Weights of a small transformer language model: MLP 320 GeGLU.
Each number is 128 + 24 x the weight over the matrix's rms, rounded and kept within 0 to 255. Layers, rows and columns count from 0. Numbers have three digits each.

# layer 11 MLP gate, 320x128, rms 0.0691, rows 129-165, columns 0-127
147131110107131111142161117110117180137146148156115168174120126094120129132143109136161149186147134106119093128108132146124110116116130118100129159098125166106132131140103171133136073142135117121157113108131125163149176140149167171150085115147141155154125112125118108165145099147105091148128123154172147092184114121128087107092171119089098140094128152110139177106175136134133139128146
143134104173109177147138114116093115230126135151151139150172124137146198142149125139108127114136106189079134097135099121119151083120197121127090140117161128104150157141139123101119103141152093070088192127159170171150153112124111116138149143116134152141117132131121149122147103122142168131125130094099150125156118128163148127104099135083112145155145131160114130140149158153109161149152
086082116133135108162127116123118092168118134104110114162139129064106136116131161161134149164096137056127111109099109152126135118142155155135133149129175176127126117145140133155115156117171173188150105090136177160150145142151100129178159137071144149109118119107121164143135127076147111136154155090167158115107156121136171148132116083107085169117116183134140177128145119133101153190138
132147126174119132150109150122127148141104175116138154119095091149123143126175161149115168154116114094135099110106124100119139117156137141135171092140115137123101171111101118118152135150173118131127101137137098133100163131125202118123140142123145131153117155164079116147129135130142107127109115121111128122142127157084129171092134086156102147122128144108170098150127146109151156149110
138132082116126149070137142156124139121144143114119124176123109101131120122141134150134141117100088110117099176120069136155113147164161141105126079126117098120154143097086186137145118140122118149139126101159129128122164148141091151134174119113097133180125128122128141156153132117113156128106137140109132059109124116161104095133108068123137134112146144131145137154156093103066111143146
121139088131191170089187141144131163111125131144122127131133092131102113130170153104109141161163138119123097122127098142123177128191111105127106108083119131160156121184163094134131125130125165151116157090138131115104132148113099104165125154136093156111130109093125138153122082116131130093114155127154140112151103097104098139108114106116181140134110088122146162107126140133093150139151
168146172114136113092148148143155139120151112116108154128096124107141135098104146124114139148114148116124156148140110136129133144094116153146152114140101122123110132142113090126141146163096108126147074102113071152086093117143169149109109148115110158160107115158159121141135119106146112077151104108139160122143116105166118108103088122146132084157142101107137124100140094133107124106132
152114115133145126162119120108115142137120136143124135118074125100117105079160139107119120136142143133134160088142108116162101102137120138128125110109079126155138146107084136130161118120115164150131131125084138110084150139104147140139107083118126183098128117149126099111130163140137115115145120124129119125148115107151139094100148126176154126127162094146137107087125136154143135081127
134130145151143102114137146108165130119095106105149067100129104091146122097122076091122115136142122134146119119110131142122111127095101124102146138152128109095156135137147085144085169130171144102147139134095169141131125122121092131128162121087167097108130121134143149170098148107077161120134146089161100121136130136096130107129130116104147164107116182146101157115174139124106123157151
120121163109091083138128077124119119154152120130126099170100159120142130145162178189110195129158136177137109124110144099152105121122103126142136118179106155135103165131107132143112142145172078152145112069145118127059142190171154146123108199127131154094123112145108124159127123145199157094150116068168097117128159146115123158072137041155108147162117139084115166124126145150114139159139
150153127098169134142179128139119168101134084125125117191139122130114118110149149120087136128105133130089137132143148163150113132142139104121160125108131177102157079126139166076158119121129117133102131114135112125118153134161120110119096098153134117115161136138135107125140093099113140152124178142155113134106154155122159102112094146106131146133158144160139115082120097109126166145121
123134107121102107161122126113066142173152161091120115142156110100158123124139168128157150065100163080128069141138086113156090089145137118153134118144140117110096129087123125130075153153151156135104091128108124112141101138085100130123123182092148138177065115157100094123162053083197111110189099123108125092142111136146122135103174140107129097150141155091129108120172145143137141136106
111102132119114149091123109155151115138123130138131097140086095132123144132111140129078143106116182143117125166157133113089074167141108103165136155109159105144153136108118120096117132134129105135104151143135114121171143153112123117109158110122164121098132119149171107156135144124120128140110089149109141128135095168152117120169122131133099166122115135136080108145156136135116135109175
095147119147103119108055119139113133119103176146149129118110116133151122132152115155144100112102124149079143132137128118109084100105139167143072139155100136109145158128144122105142148129129132122113118102135162104148110106110092110119157131151083108093158134163104118146119139120123155102153178133126154093124135137138133124145164123143136113163117132140102138123116156123110135112118
157111122081134089155109163139139114129126106127128127137111115152102116150151134126150135118122116130125170100106139120160077132173121159136112141119111121146139114120149097162134136111146135147130133096085138115139103080143141123134094136138108165122093120140099156136130100085120118121115145116147068105121134090107166131129153142128137111133150079132126117129112141091079133105081
126115084144137159088151092106138141123129111126157112144152135107121117112149151123113178139128111113104150093114112109196160167143145133101170147172119093154113120139097109101122091137157119103121123172138108117089128107150108149134125113097145086131142126121139154156129155095146156084164165121128169140106110096121126145116120115099127161121123140150155182134109168131160129132120
121107112150092102135129104140137118138165136111136098122152144104154142136122118110150150154152148095116129143132105086135133125134141088156119104104149145145113131130133109143107147141121190105133091139135128127086125126160110112162147121121157141133078108107131155136104124094186146144122106143115145117099114116091151128112105116093141170115119127115130146125116112106106126130132
139093131149100128144094106134110147144151145115177101116126117117132147145120158147141128140168152103189111081133111152120097082134083130133174084148128137133148154144115122155122094164145132111156121127149107096084102089132168133156104134134169093183141121095113119172141106073118134088140134113145096149121132100124128162093159127080150134183140144099170133084158165124135166157146
127111148096144154148171142146145125119164128132135108147116127106129105073167128118072144148134113147155100185133136118122096117106091137130147120139087153143128128102135129154134089134129158133176130115124121116107167104108083113075106091135136154127135160158151167121164099119158090144133118146134166125121182123143126139128114120117085167145129079143131178145168118112106169112121
126132121127109071127127144180141104102160155134127133153150103089137151159151126150137175148101110121130114133107135145121106131131094137127134133127123133126136149143145109181142130123147123095185108107144089082128127104135104075128123086067120084143124111115127159147140164121111144180121127130178095122118138108126166109125104162133127132131132152117144182139090152124091125150136
157113127152108138106149095101143124140079129146126116175157156117157174132093140097084170144147156124116126133142102134150094108118106139160133131139107159113069125092119125110129109124147155133087172132103072107153153144163075120135129109105118152149126130137126143097113135138165083084104119115152120102159160132128123116125107116171124187130080161178133087121117154137144142140127
166144111102130136116151162156121127150147100165093072173111143140149152108151144072128149103152102075140103113076081157125150140155156119112186137153090137168195157112098161155126145116122171143141116123145167109132117145087138089170135081120109147152104142147122108148139121087178124113131155117128163108131123128137132114161170104096144119106110144157114106148147110147095155122114
129093124163108131133097131136121105173145136094154116154164080116130147171135138156154120074117152115164151166128131122108115108112098115143168119098088141093141078160125131161137096129142148145160144121127127141101132109138138097119164097120171090147141132132138173116134140132165108147116128110139129091129131135097134128141147114127154153139127153155136117121153142111104161137158
174155105114122084137146118161091133147154078174110138152125113123115162152154129150123125110115142086155100106120109157180132147132111127135169139163144161128065164101101167124159130126142162086190110112112115097088155089138141122109090061135096187136136154143121140108152150124126100112130128101172166175129090118116133129119126118091118113119119118103157106133143124146121112095123
081117093097126117075121122148110136106144130133138120110142112109109120075130101144124184098085123111143154119152142109124105140130078140134132147096150115115157099130159132060118128148155125101134092144121105112118127109135118087117122101093182128150088136104166147165117144120130117158087127135160151123117124091126111112148108151146134135129128101069136184134101075129108117147170
128119121105129127131086097105159097153149150131134144125129120114151152144169089126152156128135111144117098155120091131119119105114141112172119091152118164123107145112134094162115141130185148137122117153115128123112094076139106098084146101134138125112087099118129130132098106126108131117153129085128101145128097122118125128107122112141127168139137124122104102090109164106123123153139
108115128126129127136092130138141132161155116135090115094150164136128139128150077140130149111102163141108108120098130123148123108119132144163131116097085128108152112151145104161114138089113100112142079116160103118125112111168121126147102175097145115137106123102126156109118122126145115192117128117184140144123123138096135118118134145111117111128157185149082098096108143153119141153144
109144106088169118130141116144080099129148091161090149088183132178121133157143130116085163127129131140160124128099104158142146146170148134134162126134101140099150149103131122069099127116158191113137137120175157139125133097190143112100132138113109128093126084143069134089150161153183117121095154096120121081148099101147111148115155061099153130105130096137139125148120135122116151148161
163143095132128105103140134115119131112130103131093103124101128129117141114122145111123172091137132175123083144116171141134153114168113108142113142083106105117140130169127150110119124083114148111145162145102158152114145118149125161128148104121153099052107104140119181153131089153152146090150126132165143134097103166157114157115169110166131116110081109123130155133116115110128144119137
139162123115110129098149179132159145116128133108097111111131110131116103103160162141110138119116078119118146110078134126136139143131105125141110187147079099159139125151161113120117154139141150121143089139108117180151088126118160118131148120102126150126104106105122117144112115120135128151120074126111129129177115104184105122107121138150118103141137147129118113165134157166144153133112
121103097122128096168120139133102118134156131112152096171126148143090126119144186166162148068147117116160107140128117124088089139135125118110154163144123116163140102109115130164127135109109173135102126114141153158120077112154126147148102085101105105149124154100155136092180098078135155140132137122109113111097096101133072127115135159151175152148156096098169133128143141123104132133158
074145111104075132113117122154091133153115133140129116172109120092108155143120176143147125086149122160097084132163128113113125127104172170110193124074145095124110128141094091133151096130155134148109121137138133164148137141097162170146109169118134120135125095132166101143100114094131153135145153165144157071151154142128094123126147093101182109139133116131128112123125137153148117153146
121110100145148178170104141125120110162146131131111143118095116142117161067104128136131121118124132116207155089119147139110100120141088152143118127104120122152132131155126129150081114153166135098141121155104130148112157131101105128157150101074133168125152170156136134132167138116081138051097165100109126137135119116136123123109144114128164097127182122131134149165134141135096146119160
126112135141147079104124170097144094136148118099135114159138150144116148126131118138085129110092184091103105104142106146133130124115132154141124105159162129152142117129090159105108124139146104143155123115151117124160156136137124140108077134103121121127118116125151156124129100182127141083068131135162130088126135070119161155092119151134097151120119115089158154131147124123092171163121
136134120169125151127149094127144137092160102150129138104078105143104148093159150123119105088159099102118120162158099151075148143086114113098175138152164121145119128135126135096176099125155155132117148141146144126145090133166138130138110132126127110132125134123130127104085143129103109161163117137097122120092094119118145148112137123112094114093131148119139130128130114149116183137150
114143136109177137133137154087147144146071144135089142132052162075114121138156114144084130120142107088105124164108091142140163130096098099114144113158147111104118113157126150179159149105133100164169117157169125126129130168129121107156115135151121138103150135126122121101120097133161146135114116196162091104124112124125108119093124141157138146112146119153102129106141135128148106125144
111110135123134133105128124122157147098091160158144109187121067091145104086152163119114129130136130151147142129137132092113117082132135170117141153138124108123115143087135098102118104119158078117147099102097113114080128159135131082145142176110139101120151130103117123169132109097134117126165077132121141097105122135142128179116109127124158094126184131129125111144118131131109154162122
# layer 11 MLP up, 320x128, rms 0.07, rows 129-164, columns 0-127
156101111122095127146104077129133151127143099143172161129154117113101126144161114115126168120097097150136139141144086128150169096115106141147082109134161149093113125143107104157146139118143109153182148129142101125127104176113127167107149129107152110131130090151098158131129156130139129152154166142170140110119104099137113167127095166166125118121116164119120142098102106140157086117127
120144165106149126152162129143113124114123106101139177127120159151129100096131163140157140154110133150126141123144147116115113157114115151106163187060133151135129101155118112095111139122112054121159117088079139146126122127128126100122091208142144147141112149105133131138111061090142116113111113119182062124141104119122123141161122141103135108101128088072176115073139120145137114132126
099137118123115156098170091140156117108132134135119127122119179092089161094070077088101160102148144114128145126162090143082178129182152086079149132143113094136097149152117128144110144108131138092097133130139106116094137135146133070108138095084111122100110124127115124138112179129106135145115099110085147179109124082134156090145112122086157163094151120092117077117114121132125105129124
125129145112096123172130130106138082154144102155097135145154122123135120122158149178150088085114138159131172121110153101180137117153111165160121129145158112133110143132119112136104161117146069162111107090151088114153106156152165168123129165115131135097145122118120082117116114124159123150139142121151102157139114117138108128115129099106156118107116113123139149118116148152106085119048
074133119143142145162129120098148115134106158132144118133131171118116115117144110146142072139129135100109133110147122126113150158100149164112083128129094205116142104157126148100089133160132085137075111116132131115140123153118092158166172133143105099132152127123142163104118146124094148143122130129119091159202151106127130129144112113158145067115156100171117157110160140124170114129098
120107101103109119157145138083121103135108166120109104164118095107142171155113159102117127159135102130109122145116143118126131084156149141153120086159172167174106099082123114166092142131125135083104136114093106119118128143123110117070171128141174138126131150154125122154152138116138126129121119116131099085135130168114142154100112137132108143168117111116140111142049155123135105166132
105084162120133104142138144145142117159091123150124142153149127119097114115135139153116111128127138130157131094112071094143108116153157163137137114098131117156091123153105113150127115124128127140134131079148079153137104117157146104123125114099097115127111149128111154145122141174112117112137136125133106126118116085106129097100102157109128163158101100111148123095125144122137120123094
125130084116159105138093141132124122127155125131138158139160133129111131129126144133120140080151137136153138125112147128140120147117129143121122121113055144083090125127113113157139133119133167155127104117126167111138113082151104133092146148129123114121122137127131110072158136111134139119093173112106117118180096119117114126135116154117168104171115093128110124139123149118108164095126
122183140109133099175107159143097163101127123083141164175145172138139079116160123128112132138161122079079106116129136114165136129114093122094121134128102107151162148097061110139096154140089105165126142116110142111114138120148106140076093172137092120109131122183128132115113146125170126137151143147110141123130149098111142095168114148145182098117167136125120155106107096137108133113138
147098122154065161138131113093202095121107116112102104081106098116138171169163128124145114143134114169167158152130101146116106119078144143142120087174106151087087150155146104076101166103125134159147135108124121140104161144136133087137122129156115158152155113128088097140065132110156137137176059107114115151122147120134165125126131132154094165090111143160095124148107121151190076130138
146167132103151123186106110104136120130099135124107133111099111093106111137118184149177113117150149166155122124134131136118142105123123121103142100136159146127103114134123080135133182099123125104101143118101141108121089076117137147128118137171135163154115154109093145117106113171101119121123120148093081133155121138084103128117122084083129123108139103153147094109112125118146122158119
135146130135111080156115113187099109188122124134065125160093195118135117087141102165103175137108172121097132104092153135136146138086116118188125129123138135114155132138085125143137154188107087122139112123160076102163115181161143113138112133176100118122087128158145165136128099113157134112173143120164157121126164128185117092166137148127125077143180114167123131107146110139161112158113
120149140112136135139109117142106133138152117141126106126114111109119126144106143108103156120116150154114123164080148116119125121088133123150123180164140101085137143141142114120099143155181119097108153133151164127137135143148072169080145170113165100113116115117101145147141135105140154135134141155160126096148119138131121144146134143106124107121118147093108161111120123116117104146133
130139150112135133150146147121151151107119130100170148118115129128155134112114115149105130142110142104136143103132125103129159131111151130149123109123121135170134151148156123119161131145130076196132120100122105166087121135126162104137087136153089143119162131117164126122149144134145134098124134111150158112127171139122117142156144118135102143163113128149102134111163110151141077131111
051113093119117102129147121122091143098175112097131128132141154114127112157145153161093156119150165133098124170105107114106140156075113138150140139117115124110126130146152144133081115132148082111145111138131082104093131113151115129097123168105140098182119106147150138118140119129141124143122132158159137112190108117147058134153132094107130095144152134100128129102161116155160118149124
122122141089150130105136137080109136148117109098170131181131179167125109113138140155087121115106103129102147075086144134112159142173150129103132144130134127147117101106096166114154139115134100141082119088114091095144099143101139120134115089135162115161115112163086107121147122147106117080095163126130118162101124113127124150143103141101128140146100128112069147128088117119109151116105
142135110123158141095124081127097137119102104112104159109111107105104127143129142136101126108142123111131098119123103150133116135137127152105149167107108139133147171123152164137123131108155102137131162083132114147114130129132143138114079134099137135160152106150127119137144128114135109121147177133156147091135132139173115129138173130177117152144138143128126098112145151145132128151128
142116150160097107169118098105109151146131157118151156117138182097168131131130171146121113197147141124151098063128135128110130085093086146088126113152169109079129132078124123107138119146132065122118087130094067118069153114086178164115090158120124155182163107091110129152165124146130085105177109157108091153111164171158119172110125131140170121119144132079196129131131158175133142139130
133106087139182133109156131169139125103150134132144097118132139110153155092110156129153139128108142123137107130155131146125115110110116138142139126093095149118170068102165151153145103135146112142115157177154119116113115111130116061137124129164133111160142146115083130080150148089118103140110134109124124073118156089146124186084136106129123099116138084141114145106107115129165129142142
100153132130139132110164125138148110102127142170076143140141116131122141146154132136121155136059125141166152128094109132167129169163114088157115091085160127156167134125119131158149154152150148106133118136132113085160133158135103088143138072092130051125145128131125119106150152157162094178083101145107111136125154110137147112148128125111141140099112111164146175174072113095090112114141
132147158128081151143127119175131162127150147120142116138141118149123133145163127125149181120104106140104094115158113100146131108083103156137102153120161126122059118103144138161153109115109114133154125120154110140110156115158115147150107140136116133096126127151160135135081115096165157164106083130103130109114113137133108129143088109122123135106150138161092120135083118164136151092086
191125137124140107169153119122151106176150168108150136131112125123108142117141132112136142148149160128111135161148149155136096174172157107105112139121089110105069117112100109098131128143148128136159163136138086132090155114086133117116121116118103131114130154158131118149136116075110135109119159152131137167136107123132125101117156108203144145169152124162104115124169136156166114116100
155135139169123141117117163110114119165191159151146119152155111131121141168152148138169116094106107153165133144166154121117126127111139128114152132116097140115123082107096131133098125141147124168145111087108104146104160155116148089109141136140117122126173113108129149091147175128164108155123167099131141127119142145123152162154110159147154118135143143147131157163154131162132127140152
123106128141127133135151137103159127118129106108131142166092167162088149131132108157129171135161160109116128151116117102126153104166115118102086123129196131112132129169101100139116138142113109128108134145103112114140143100161131105136148133107142123177149127154112142178089151131132072065103118137132110140110161079085169140143115142136093112117146151067114118148165099134134106135125
104132148101100113125131164150121109132158125125133138130079106091119162104123106134111187092094157116134110091123141144134091143113149133132124132112151126121160133148153178081123152161167123091164122121111167117108181100105122096108147111101147089114084122150142099156143130145123156072118103142130134080120145135150136117137118160113124111161129097087124135127120074127087119127130
147117174120100116109096161130100159147157138103140097174126145145089149176092144123116137114129097113122134079112135133139149135109126133093103139128161119136131125131110151113127111114100113151152129114163145172131132136136120153154084150109152185140123119131126116122156119084144111118140146154117160085091168171092143105122129112108133125144135130108137144126142139180110108138141
096130093124136149138179125139158133123149103115101117080144160147118143150115130162073122154102096139159142142147131086089132127081132126143125126159122104124112097152118134111090146114118113110116086160093159092152164166154121156132124114128109130147134101091140131100141114138085115147114125143188124158135162107121152082122114120153080093109120139163131139100107120115116111104162
154157157180071135054146139124133140150152117128173126190138186138121110187140079162162153110136155097131147116101124137095126113116160119116169140146139172119083096070089130139141120122106130151117123107131095176126167125148167154131128128111132094121093155167139157120140099157163156143127140136170119162123106140132133101110108145114155110087183092117095154150143113133116106097131
133090164097148090090121151127098152114138098070086118102116114130133159123125167163117144112152162136117142142126118138142107090113092138131155097140118100134096151111105128167155122100105126138109156154086116079108091125135126163151131101133143114126179131145112159121139092135141135119172112154131147132119123123108139141145114103176161141148099101181097111117116113106126130126135
129111147161115122140109118160106094167158138138143153152114121133108128162121115127124109119129145108132112169123138113105110171081121141143162121099108136106142090113106113134114155170112125115148135123138159110142120153143169190109106163142159097134139114136120156142144153152126129106141140148159107129122151159095132123161165155128141135101086154130111086135132110120148138135154
135152155114134130045134181157179106091133131106138151076117120098138127135125124120107122124152102135129179143114114152130131104082094130166139133138144149087095131146179115132118147122129115084186116130163116104131105111131124112113105155133161121144150114139121150186106138189091122187114108130153127158126165143114142125144104093109072156158131117119120137099117127112113160148105
134154070083124124121110158141093097103137138173097164144114123143087151096098146125145116128135092155094111088143145101118093159118125103151128148111144110134132137129096103135150107129110070131134138137149107145140108116124115127142135153158133152118132151174165128155137123147097148118162155127119105123195162131044103114161136126147167099131141089154114132107127140160137153119113
088146099116120130095156144156132133092150149129147105151119140117146092072137149100100133099129145132106091092126119143127069136154110147122120106120145131174142104155139103113094095129114133106086129100117150112145115114159083139098157145129157096105122119120126139109169118109178121136152075118110163123157146120121139127111145104093136119096036126111155157121126101110143157088121
115120123162125128144155160073155106092192124092109168157128141149133125129124173149139108107110116123112147140154150153123113115123118126114109129125141077102177108098118148140145121127130113094175127141166156142132148110178122104140124156124091117079113127140158147127162120146159141175136138169133155163088104107113171176133090103192104103107139087110130182109136125144125129114174
150184130114131120085121151124102095130100118147129117135110142101160104123129095125119075153104095116123103120128151143119135114128177099122126133176171133133132152124131134128144146121128134160082177138123118123132167129110136149087152148100133113124143161119084139117127105136147107119159129100136133135123115150139122088096116112113137119126119126119116103164116167143143140122138
165141112142097123118144129151176129143168125111159098116129106080127130145168095145130136128137140142153140136148085154157108123096171088134110135154133110110141111078107131144152112140131095164070126136115115164116079102160091132126133125101113130127140138113150135173144112132143150137103112112101143116114163154180136114109141180177115145082137110105131145173150127148145133140142
# layer 11 MLP down (transposed), 320x128, rms 0.0549, rows 129-164, columns 0-127
128142126159136118125143178135149161112108142135130120112120138147065141114106128128156119151120107142166134163126137153109156166134166099105122107149138142116123126157194059114149102084129166133121128120107159104125173106147075112145142130187124134129132184141143122099137130149108149124116175150129116170095094127084127125111119117145148110115155141126109155132132136109127147147147
082121131164133125144085137111195119098130126088095125118126127120112155132171104143119127137145141158093093133088103119101132124106149166106103122161148145098111165130082117070128122121106079114047130154132122110111168120108098159136133137078092132139140097157158178106109164169122158159119173153117115132117140105149161184147124136156149079132134145162154169132139146087118140115121
133154120137134120106098139147163071160186100101108120139111147086178129130124133149099070213155110134108134084126184112153141093112190149128140107137126165096163128128109115147152091136159158156117144084189145150142155159150154103104132126077182164127127138150127112114160075121135150161122110132092135111159126121155134142115141060134102115150157136091139145107103113158141114113148
105139099150148141103122119084104129161167113103123154127132128132147104145115132099140187130154133141150137152134116125059143131143123140066118138112127108137134119146151083160116138137165149105141125136112137116130130086125103127145099149156112131159137142090132146114148082107121105117084150135178064176120096127064122150140110136149131152123174123130131142109109144130144093127101
163153161124086108151092120122061134125124126133106130133092137135172137105107105118134144106158147124144147101117106129123132104152057142123166130159133138159127113123118127192167177109149131091128131141150130135141158079159153110083150141138178092138134138108095107089125154144092091152102093115161156114101179127141117096140154134117141141107098125140150107123100120148158161110125
149167152056125107117106173143134093119147158116109116141091099118130082109159108132128102144113119130105136114080132128145097151170098145141125129114140136128125141103131151085120146117176152120136124109134097122133132139059132114104120126142129154134119138111097101153116083093143126089064153174134117085130132118142151128074144119096144118145135140123112139120130151117104121101136
106132153108084107120088119129124142076110127108134115113125151140103091098125164156148134132136161132156124149118131147081124120120137144117145125155118111118196116129170091090095121118149141130141151143151132156134126142154136129089116110131135121081141123141118135135132108113165117114172122139127155146099131095127152092116140128156095103123135159116127135122101093110100115124148
172104148142125135101150138108154097131119131120131124101102113130118131127125109150111111123112104094136131111102171123105137097103110147156115149110137084154112155136113144099144104157168113120147090152079108178122136150129124131118127117130116147118138140136157142134123142148104121133089118175135140136076154106170100120078104133125122132115129107168158125096133125142128124145163
163173138105137118154100145115135154090136128172126101121152173115122108137175129129124157085153137139124103141201073174131144101120100112071138128149102148158137113153130113151073111140105153156097161144194134089137141102107093132136137122143089115136127120113121104145131133144122103139140167115142096144133120105050139112129147135137159091122125094131097136139145133115134159132111
112137172132114108126101115111107140148136131157137085109139099163152113136140120210101155076137128113118116101129149115131119127141108097078164170098150157123141131143157133175087155132153111154115101130112145127115106093138134100118114107119088124092155147119184106170116130097136152151083113168171123155144097148098136140116112116156158139132164111077151104134148123159144096142137
103139123109127128130085099142118133156121147129131111070091108179161139144086082157176151134132150127081106105131137132159134133125073157144160144097121135115120127106133137145130114126131145175135142118157141146120176163134155136133104120130117126114138124141214111138139138141117132136147137099120152114124131122133096146120137097119111125136083120103125151121134111156103156119144
123140084135134112095117141148192133145131116121117135117126118111124118159155067095123130200130113109149127156159136123142168128126152194100094090070132093128156123097171132107136136115068152140140139175164150121110080110134114106142158106103106128149178116095134112084077176155096118133116221087164112140116133085151102131131126126099128123171086149188082158155127147109125146097154
158097144158131133118127106142184104102107128110134160139143120115127140098129090127140106103127155116145122100106151129105122137109091132161140145111144153151135139139169151119121100127120120141149100126099145189127122141113130102134104123127108150139143165113098176126099132112138142122116110102117158132117180121153116113100088094150123079141108103121125093095164150154118132141143
109132100108135126149207131137119153124114118149079096137135131112119131168135138132137161127128111116126119070124090122126155141160106113114154145122139121123127134073114108093127114108112139123132154111158150124110170130174125096142154107106141134123107159119106104130115100121150128120123124105175115128129140127107149123151122118089119124101123123110096132180105130117141124121151
124126105099147102161097143120124136146164147125107158126171161144140141136091160100156123123119101164111133133127095125143114184169115152112146104163068153113143147131128150137144188110109114138152124128136143120160108086131135130104113154138080120120133109155093148128137097113126123128161115120132117170121118120101132083166149128117129138132173113087136093120113152107124146114141
164129136147128074099134135109110145149151131149151156142186090120104082122123164103157130109108109135148131134109109102096167127139146117118160128092126101123137073148134159139125132149125144148155096110118154109111129102130101101112129147155130156148082174139120129152119123176147108149163095144125133111106153148123089164110093117091138154156118131112141102135060129143110108091110
137118144125118102110138132131140123133123117144132116144151134109134163128123145139138122134079136082106105111126072131105097129087152120121144111168106140139151108128078109169118108144142096143158104072114073156113156118131129122136132143095147143179130075136152154131146109134133157156139131121131123112157112144122109166111088132127124129135103129165133154135155129151146159149115
115145113152130098151149104100183132133179116124108108098100118142147127149027171136119119148127083140161127149165145148121103113110122146099119081111114128118157095096098125127147113131047135183098114142135146083109167129105125134081121103115132135145130101154142120118127094139087121139159144176094120137161133140117104140193086098120127136125137095120155127132125117076109142112129
143113118135118110117162110107153091167168130112098118116113088069134124153142090154112158139113113088122142101086126142160129151154165089157118168151143145124124105127140107141144108125089115139085148160120121162102150115085120110132157129137112111173134121190149119133112157131103126139145153172129151079140142131117153155112141115138143103131113152149150118105146092152181131103123
168137119165069153111186113125127111109103143103087161153157107137144103159141131113143110142092145116152072116162117107103149127115130131114124106121121131122109108118096174092157094131132148142158132103086141130099125182140158187151075107125105141134111108112095138119150122161154111140142112140135160105153159132165152168094164136136129082146112183122170134120125131158182137138131
084128162125130152144138170078131123126131078151132128100120128133123144115100113116095137143161086125135154126095121153127145151132115149146105124121122114147175118145126128159137176165178131124105181158150119154113158090138124118118126123095158099141158116157143128146124153100125118148091143144150136135124120119114134137102157170152151164120104138118133128140196152093146089152162
103153144090152146129082130152140148152144127133094077097141132116090121163085110104101149113134149107148136169181134116125145133140121124106134135102136089102111147131134165176119137092148125129140144139114145072118090150130113137127169149127137075175126146122106082132172122085123112153134118083130143122131150142129116100083136123083110119161115144139173110113111134164183121142105
129107154139166130132119126160171117104169100126123156141109136102179119133090121169097097121157107162123133124118124147100144137161134120144114138114109099101115056154102125086143104137093093144103144135173100120132174130131108139077143140103115126121168130131138113147109214145099121106160133146136174135126145104110151110129057121138139148102105121146140147123147148109149145117129
153108119144103162110100098116089111134084135150114109119094091154121134127140147187152182107084115145131156184148120131145129129120128128131115128125105144102118093121127121178126117140147154172129106134111138136087069142121143184141124129112134096113118142118124082151104086096138136125111140122070135100178097170159123173160165108148150078157130126137112134119118131141102130145109
114119158138144119152135128107164123150122102154101092112143122079142078081122112124149108160106140158129136138160127141139122117148151156122114145129134109140144112114127129099139149171046096173118116128118089160094191152098145101104095141108138161086108176113110128115129108182135108135126144108132130104129146132131114133123136126167164132114142108105143126124107135090181114156122
090122110140124101121101130171096158151139111145120159172126130105147119168119116117098099102159138131132134132157106103122112076137135132117119158081139139092127127116133131180111137118127103079145105127148111107121117131133124149158113124127124138157130109102111088138198110120115094111148139118142132112160109124107094161151127145131141137109152135122154107103145145149099158088125
140107107174102189139153134138149129155102109162141141076111124127130135117079126106120124133078090079140102130132175139146123156137142109146135102103136117122148135152137131131086139093069130094098124122100146116158154150092134116159098093175105161108153127115124110147137139122100124136146099112103129136163151118124113142096093123135155129139136189146119159100093121149129119138108
081144146155116123139075111081106105146122122093171144148160128110128121143071111123120146145166122128096156164143125114125129119069077166166146115124128149143099112086102108177106172082155130135143133131071169127125103159128162112124131128146129152100114174118106140103160131098137116121179129067138088130138081105154097153068124109081111164123154108089112138127122168156089107087095
106125120145134146127112105132126128142121160121127133135164155117123112151069105143161163097134158108099147132120126124140117147136108082111143159171150162152137104157092135107137116110146159126125144181157144172133134164126127127134139126131095097149160124118168094098155135124145109116090147115150150149113137190122078166124161166145182132105126109081117113128121147131119134150152
141138143090135127117136132131100069123109159116116147143140132154123147119115157140129136124119104113129121124059131116155110146142132107167142131139141132135129165144163077134094117160194153095117118156142161148147137157091098139132141097108108125094140107131172122120157152130140124116141152125100113106118122123101128133132152147137111129114143101103125144100158174100151111125123
125078124101147156130096118133116115139142083130188107173116146109100116130125132136107168103124127098110131126118146128117135100086129140093184109100108100153148147170135097123130113131131165100104113178152128135165108118129135082130145076145131078138136130143122133155135109146145081122154155119144147132132124159089173097145098101092065150154111141072139169112101145105134127141142
166122094107143124114128136116172134096093138144107133121103149118112108092107159116106071114125085161112137096142092140127114163133121140136132126161149132163142118160124123150124111125117097154112131121141180154159137113139118106144145127138143154067157145126141147112086160154098162137077145146147076126087100142121152125165119128136114116096142058095110112161169128096119143122153
096118109129094139135127101084108149145144180130133080144149163133116164089126162113132135108129151148164108155122126150132162112173103160097120182170075158134111127098149156145139112112115100110155162137133096137084170159163137129117121118074096101130096099135164135110090142102101120103132139120148139128133139125148115094122107132171110114115138098116125157095138128094146131063171
151121124142129136091143110116110152093127084184118133181170106156166163103163082121094121179108092151161158143090149147164137121164130143128096089145123147118188111109151108123105136106102105092115134155133176161155120120123100108119125087083105085119118144140105126083098161138108126128127122126118099122080095132155110126136159129143136132098148130118131138106113151081146086112149
124104143110096139112159132106110150149127125130138144157161126128129140142160144119145106124097119149131127085103120131137107134136113144159090086088070141118142074095108115135110167138172097140156110120136139151127116120100108130127111123131132128163117112153103102146189106151153182110107151151119134120122133124099135138112139111116138104128137143140154154135122136098136108089105
118106137100184113121162112157157180115097091092129129124165129089129107113111141138121146138096088105067115149148110151097118132115116158141122117130162162112093112145105157116104116124143113112116109135145174115143180141105145123135179133144159126110110137171114118078149158141106116100133182121128150136114142090094126129089137135116124121091133154138155145127125133100124118164137